config.toml
n_layer = 14
n_head = 3
n_kv_head = 3
activation = "geglu"
init_std_qkv = 0.0148
init_std_o = 0.0
init_std_down = 0.0
lr_head = 0.00906
warmup_steps = 200
schedule = "wsd"
seq_len = 512
doc_mask = false
train_tokens = 458400000
Each number is 128 + 32 x the weight over its row's rms, rounded and kept within 0 to 255. Layers, rows and columns count from 0. The size above them is the row's rms in percent of the matrix's.

# layer 3 MLP up, 512x384, rms 0.0903, rows 0-48, columns 320-383
size [ 99  98  91 103 101 106  96 115 104  98 118  98 101 116  80  99 100  87  97 106  88 102 103  80 111  93  93  94 109  96 110 103  87 100 111  92 101  92 100 117 111 106  94  98  93  87 111 108 101]
[[198 140 187 152 115 111  83 114 104 136 121 133 142 172 109 153 123 129 130 183 141 140 102 128 145 148 165  87 112 128 136 156 185 181  88 124  84  81  73 147 139  82  67 160 116  94 132 109 205 125  96 148  93 148  69 145 192 134  94 145 174 148 114  96]
 [ 90 149 132 197 129 151 154  94  57 150  87 162 145 131  85  99 150 123 117 118 129 122 173 222 126 158  94 163 123  63 126 121 144 161  63 109 106 139 155  91 141  78  93 128  83 177 169  77 169 171 226 128  74 125  97 146 140 120 110 161 175 131 197  50]
 [121 149  89 120 138 146 169 123  77 116 110 150 136 135 127 168 111 163 128 151 102 185 119  93  82 114 179  59 114 161 111 117 108 139 145 121 154  95 153 113 145 138 146 112 128 119  99 168  67 164 144 114 144 143 199  95 138  83 166 127 132 135 127 170]
 [138  62 125  98  94 111 109 173 177 104 126 159 139 115 112 105 139 161  97  78 100  74 123  99 128 105 174  98 119 179 157  97  73  98 134 178  96  76  97  63 140 184 145 100 129  76 112 107  83 181 147 159 132 162 158 116  90 168 162 110 184 147  72 188]
 [175 151 105 221 110 123 124 120 116 121 113 181 132 114 116 155 152 123 124  44 140 101 103 111 156 111 137 216 143 137 114 149 204  57 153  98 126 100 115 132 136 172 132 115 146 118 177 136 147 130  75 134 127 145 100 135 132  51 184 177 110  65 113 138]
 [131  91 133 120  78 141 139 117 169 123 127 190  91 141 178 140  91 169 148 125 117  92  75 162 127 112 136 125 180 103 178 163  90 117  72 124  87 105  62 105 153 112 128  97 149 165 150  89 148 139  63 188 103 104 136  97 114 108 157 149 173 184 173  90]
 [138 149 174 127  88 121 202 111 127 124 131 165 126 126 115  52 114 135 172 173 101 205 117 181 152 148 137  86 112 111 129 137 112 120  89 117 201 215 110 170 100 151 150  98 116 134  93 164 218 138 109 185 116 161 177 164 156 129  91 103 186  96 138 116]
 [128 183 155 200 127 138 168 111 137 125 123 117 137 152 149 175 114 100 122  83 199  70 115 160 116 169 141 106 110 199 140 158 149 197 112 131 106 108 145 121 150  61 115 142 126 107 133  77  93  87 111 113 100 180 121 153 124 124 162 118 172  92 158 100]
 [191 105 184 127 117 170 117 129 107 175  67 129 128  86 161  99  87 107 153 109 106 139 130 131 143 150 103  88 155 161 131 207 171 181 131 101  84  83 136 147 164 104 134 126 171 130 134 110 113 147 143 117  83 124  84 120 140 108  96  91 143  90 167  98]
 [127 201 133 119 112  94 127 173 155  92 126 148  99  90 129 134 146 163  99 123  61  70 105 127  94  98 116 143  95  83  52 139 118  90 136 167  72 130 209 106 140 179 139 143 110 145  95 172  95 187 126 136 132 170 119 157 157 146 138 166  92  82 141 119]
 [110 128 103  85 104 143 137 168  73 181  91 173 112  90 128  89 120 141 182 142 101 113 137 118 165 133 113  98 105 118 147 153 110 135 146 128 118  48 118 162 185 114 141 132 119 163 181  74  92  23  78  80  71 105 117 107 126 153 125 121 136 136 159  95]
 [140 148 151 152 207 151 148 127  85  68 134 186 135 129 107 147  60 126  81 100 138 170  79 132 106  89  94 168 137 144 117 140 117  98 109 120 132 105 171 113  83 129 137 110 123  81 111 122 192 156 107  38 122 140 138 130 192 135 111 154  65 101 165 103]
 [156 190 101  88 119  95  77  87  97 114 180 154 201 167  88  97  68  84  94 170 120 184 147 138 182  50 108 153 143 133 111 169 160 108  94 110  90 105 103 156 153 172 144 133 131 121  88 118 117 107  93 129 128 136 160  71 121 138 138 121 103 158 123 163]
 [120 120 184 148 155 131 127 109 115 172 114 150 156 149 163  85 181 121 129 134 121 106 119 145 113  90 132 100 140 132 169  91 139 140  87 132  86  64 128 130 147  92 113 136 109 163  80 178  75 137 119 103 145 141 114 147 151  71 132 178 130 115 135 172]
 [186  80  99 126  99 120 106 126 206  98 139 107  93 102 101  99 101 109 124 146 123 160 122 146 121 119 135 126  87  96  64 138  58 133 108  98 156 113 173 126 136 125 134 151 124 112 138 186  69 113 130 105 161 148 133 116 168 139  76 108 159 195 154  94]
 [139 117 115 172 172  95 113 139 142 182 161 126 137 128 133 172 125 152 130 195 105 155 101 123 149 179 143  81 150 114 135 102 107 114 129 190 193 188  80  67  92 142 142 106 131 143 147 149 160 146  94 155 130  71 143 134 107 111 102 171  92 184 120 210]
 [121 128  99 150 110 146 146  75  93 154 141 170  99 165 131 128 111 111 131 133 129 189  95 154 130 107 139  98 138 139 102 122 119 123 121 121 147 148 132  89  98 120 182 134 194 130 135 143 146 140 110 129 131 118 130 134 116 109 140 109 116 134 133 120]
 [114  78  54 105 162 138  13 192 126  77 121 130  91 180  52  94 144 104 128 113 138 122  84 110 139 145 122 171 137 166 152 139 131 135 139 172 101 115 144 109  71 167 134 131 104 116  52 158 140 176 157 109 131 112 186 107  95 116 143 112 117 192 139 164]
 [108 144 129 167 137 152  92 153  98 151 135 137 161 111  96 204 164 123  60 157 147 212 135  84 103 146 149 130 140 194 102 156 119 148 112 129 136 130 112 180 173 122 121 112 134 114 129 128 159 156 155 155  87 149 192 166  78  98 128  83  95 133 172 165]
 [136  94 145 119 107 144 127 159 113 141 106  62 152 137 114 142 169 115 132 119 128 106 133 132 132  92 129 141 160  85 116  58  80 200 145 137 197 135 105 135 160 122  84 145 176  93 156 139 114 141 141 104 143 168 118 163 160  96 158 185 129 177 165 142]
 [193 141 145 142 111  99 143 163 137 173 147 108  98  47 144 131  90 161  61 136 143 122  86  93  84 125 166 134 155 103 146 146 191 171  95  98 125 174  55 151 169 134 122 141 151 101 122 152 101 159 120 174 122 125 134 134 116 128 118 121 106 121 179 125]
 [101 110 164 124 129 178 105 152  95 162 171 174  83 122  90 136  95 122 145 107 172 130 131 123 145 114 185 189 113  85 112 249 174  84 129 148 135 138 123  71  69 109 117 114 105 104 149 116 125 110 141 128 189  93  96 140 138 143 146 151 105 146 136  92]
 [163 137 170 120 134 138 144 140 122 124 150 153  96 106  68 146 156 163 138 142 128 132  98 118 134 115 101  96  88 158  18 102 156  95 133 138 116 108  75 146 128 108 113 148 113 116 105  96 110 144 107 146 184 121 103 128 129 135  73 144 179 129 103 128]
 [ 92 104  80  90  85 134 121 120 114 165 111 125 132 111 159 114 127  83  93 153  87 127 142 155  87 129  97 127  93  86 106 161  99  49 119 138 114 150 168 161 171  77  56 134 153 127 114 142 206  53 103  69 110 131  98 124 163 165 151 156 148 115 116 153]
 [166 122 134  85 156  93 125 160 149 124  87  95 132 157 123 124 163 115 140 173 114 226  81 154 110  97 127  85  70 139  53 144 148 143 137 120 137  69 122 170 111 199 109 148 126  89 139 129  97 215 109 188 158 199 143 130 186 188 160 155 155 186 147 175]
 [120 123 116 129 127 152 136 145 140 132  95 155 170 155 137 121 191 147 192 191 135 171  90 116 127  99  69 147 128 113 137 124 128 152  98 133 145 151 168 170 116 106 136 164 164 138 142 100 165 169 142 178 145  94  69 124 128  98 145 146  65 129 177 185]
 [ 95 141  91 230  98 123 100 145 183 133 173 112  44 181  96 131  80  78 136 135 117 101 139 117 155 150 186 200 126  95 132 143 150 150 133 176 158 158 114 134 146  49 141 169 151 126  95  94 141 171 117 132 152 181  76 154 117  98 184 158  76  59  69 157]
 [ 98 176 107 155 138 116 132  93 101  79  65 121  60 162 139 151 112  98 152  80 149 148  64 136 130 139 100 148 138  84 117 110 108 185 132 135 113 142 179  87  61  61 122  89 119 104  86 108 129  62 116 195 123 148 156 122 130  88 150  74 127 136 149  65]
 [142 107 130 104 145 115 117 107 147 151 204 169 149 131 183 111 144 142 123 141 168 136 140 149  99  88 144  89 107 113 134  92 105 142  98  90 178 140 141  99  97 135 136  75 112  86  97 126 126 108  91 150 119 132 120 137 150  78 188 154 131 147 166 106]
 [ 64  92 154 107 108  84  91 107 114 107  74 127  80 124 136  97 146 162 132 149 142 108 172  84 154 174 102 170 149 101 142 182 159 176 154 141 140 119 171 147 111 156 207 134 149 105 113 114 153 125  88 157 109 153 142  90 102 121 123 125  80 167 188 115]
 [ 92 165 136 120 111 133 105 103 132 159  98 117  73  34 198 172 119 106  84 139 131 163 137 133  99  86 124 123  91  98 147 105 157 158  64 133 143 190  77 145 104 130 135 113 157 138 221 114 135 111 108 142 131 115 157 148 150  75 137  62 156 151 123  93]
 [127 128 181 126 167 148 169 121 152 103 154 151 101 186 143 120 137 150 118 120  94 121 192 172 134 120 132  96  98 135 150  84 176  91 149 135 118 116 117 146 139 128 138 132 122 142  96 158 128 182 125 144 129 117 114 112  93 106  89 123 161  92  72 110]
 [123 167 134 126 190 138 118 167 127  90 117 135  80 104 178 103 135 129 129 142 178 181 161 114 150 105 111 103 151  74  88 137 145  93  75 124 137 127 118 123 110 110 148 108  85 157 167  99 144 108 149 116 165 162 125 138  88 127 131  74  98 141 152 151]
 [ 92  92  97 198  97 131 173 111 110  92 173 137 114  86 114 114 131 205 123 116 144  77 133 145 136 109 104  74 128 163 166 146 121 119 160 131 108 144  85  86 107 100 110 137 146 129  57  93 157 130  69 138 145 132 144 178 118 119 118 147 101 160 148 244]
 [148  93  75 163 155  96 114 121 139 131 177 109 138 138 132 138 116 129 170 117  87 135  74  87 142 151 144  92 149 109  77 111 120 114  99 112 156 181 130 136 139  91 114 138 117 167 143 129 163 137 130 138 145 100 154 116 122 101 156  67 138 129 124  90]
 [202 116 113  88 136 122  83 121  99 172 159 103  95 129 139 173 150  96 161 171 104  73 106 127 176 133 163 163  89 149 128  99 132  68 145 142 165 171 143  17  55 148 154 183 112  94 123  98 103 133 118 232 140 109 165 123 104 126 124 182 105 143 109 167]
 [145 150 136 168  71 152 115 118 122 103 133 125 126  90 113 202  62 126 122 109 182  98 143 144  84  90 151 106 101 134 101 117 123 176 174 136 146  82  65 167 124 148 109 110 139 134 198 175 147 126 142 178  68 162 113 102  38 175 103  98 190  78 120  82]
 [128 156 150  99 112 152 115 130 173  60 158 135 121 128 173 117 121  93 131  89 132 117 162  32 158  98 105 178 157  97 138 155 148 115 125 167  83 155 132  78 130 184 171 115 150  99 116  89 177  79 114 160 170 139 112 154 151 141  95  70  94 119 138 109]
 [170 117 133  83 131 143 126 150 136 137 157  67 170 148 146 216  56 118 125  96 164 103 165 148 119 152 130 144 174  86 113 126 135 133 132  98 147 116  77  98  65 149  44  98  94  81 163 143 154  90 148 166 132  81  95 122 181  93 158 200  60 135 102 160]
 [181 114 130 123  88 165 219  97 157 122 103 114 121 107 189  84 126  56 130 143 165 155 113 158 170 121 118  83  97 134 140 140 145 130 165 104  98 138 153 125 144  95 110 116 150 113 236 171 155  97 108 109  91 127 142 167  86  88  95 162 112 140 115 146]
 [104  75  98 113  89 115 146  89 134 126 186 156 157 186 148  93  68 134  77 148 202 136 148 116 150  55 114 104 167 158 111 111 188 137 162 113 113 123 103  77 138  56 170 148 166 160 161 104 118 130 173 176 110 137 133  59  77 102 196 162 135 131 145 107]
 [171 130 187 142 156 194 139 159 149 172 161  98  88 154 133 139 145 180 161 127 189 135  75 167 130 138 187 133 130 153 127 118  91 148 113 132 122 151 127 132 156  80  68 166 223 115 237  86 152 187 101 203 133 140 124 130 179 125  84 149  40 154 200 105]
 [190 109 161 159 132 105 185 117  50 126 147 126  80 182 102  96 162 132 119 129 101 130 109  83 113 134 125 105 129 186 112 159 126 137 165 146 151 126 126 102  82  99 142  95 154 139 114 114  99 106 127 174 125 210 141 135 163  77 124 139 105 128  99 180]
 [133 130 149  88  94 146  80 132  97 188  95 116 177 172 107 151 148 114 130 158 133 146 161 109 121  82 115 123 113 137 126 163  55 143 136 154 158 138 130 118 143 154 170 197 172  97 121 176 147 147 111 147 205 153 180 177 161 144 109  80 111 218 137 108]
 [109 181 106 102 144 132 126 103 173 180 107 103 142 144 126 171  83 125  84 121 156  63 138 109 109  93 153  96 118 148 151 162 161 101 135  79 127 164 171 119 127 151  93 147  82  77 165  90 160 120 115 153 118 149 178  96 175 156 222 203 145  91 126 145]
 [144 127 144  99 181 165 114 119 158 165  98  97 171 167 140 104 115 102  66  90  93  96 113  99 129 124 152 137 114 212 129 158 125  81 157 161 114 182 154 131 135 123 125 150 165 126  48 121 119  65 134 152 144 172  91  79 152 159 158 137  93  66  83 101]
 [ 73 129 122 158 187 123 117 120 135 163 110  48 135 166 111 188 110 141 180 109 105  74 156 172  92  97 148 128  80 109 116 167 147 123 135 136 151 145 161 155 164 102 145 191  91 116 104 157 107 101  93  85 184 168 157 127 102  97 118 122 128 161 136  78]
 [116 193  84  15 177  86 140 160 113 109 185 101 160 193 176 140  50 141 114 177 141 158 162 165 159 108 161 114 140 110 134  85 173 114 116 152 154 121  89 174 110 145 159 112 104 145 137 165  80 165  80 100 142 143 115 152 107 152  98 111 116 146 122  83]
 [ 84 119  78  85 129 124 143 197  97 145 136  96 125 130 156 113 115 187 123 158  81 105 114 105 181 157 162  37 121 166  71 142 127 177 143 172  55 188 158 131 111 132 113 119 137 173 149 128 106 141 126 112 178 145 181 148  81 140 150 131 146 159 171  72]]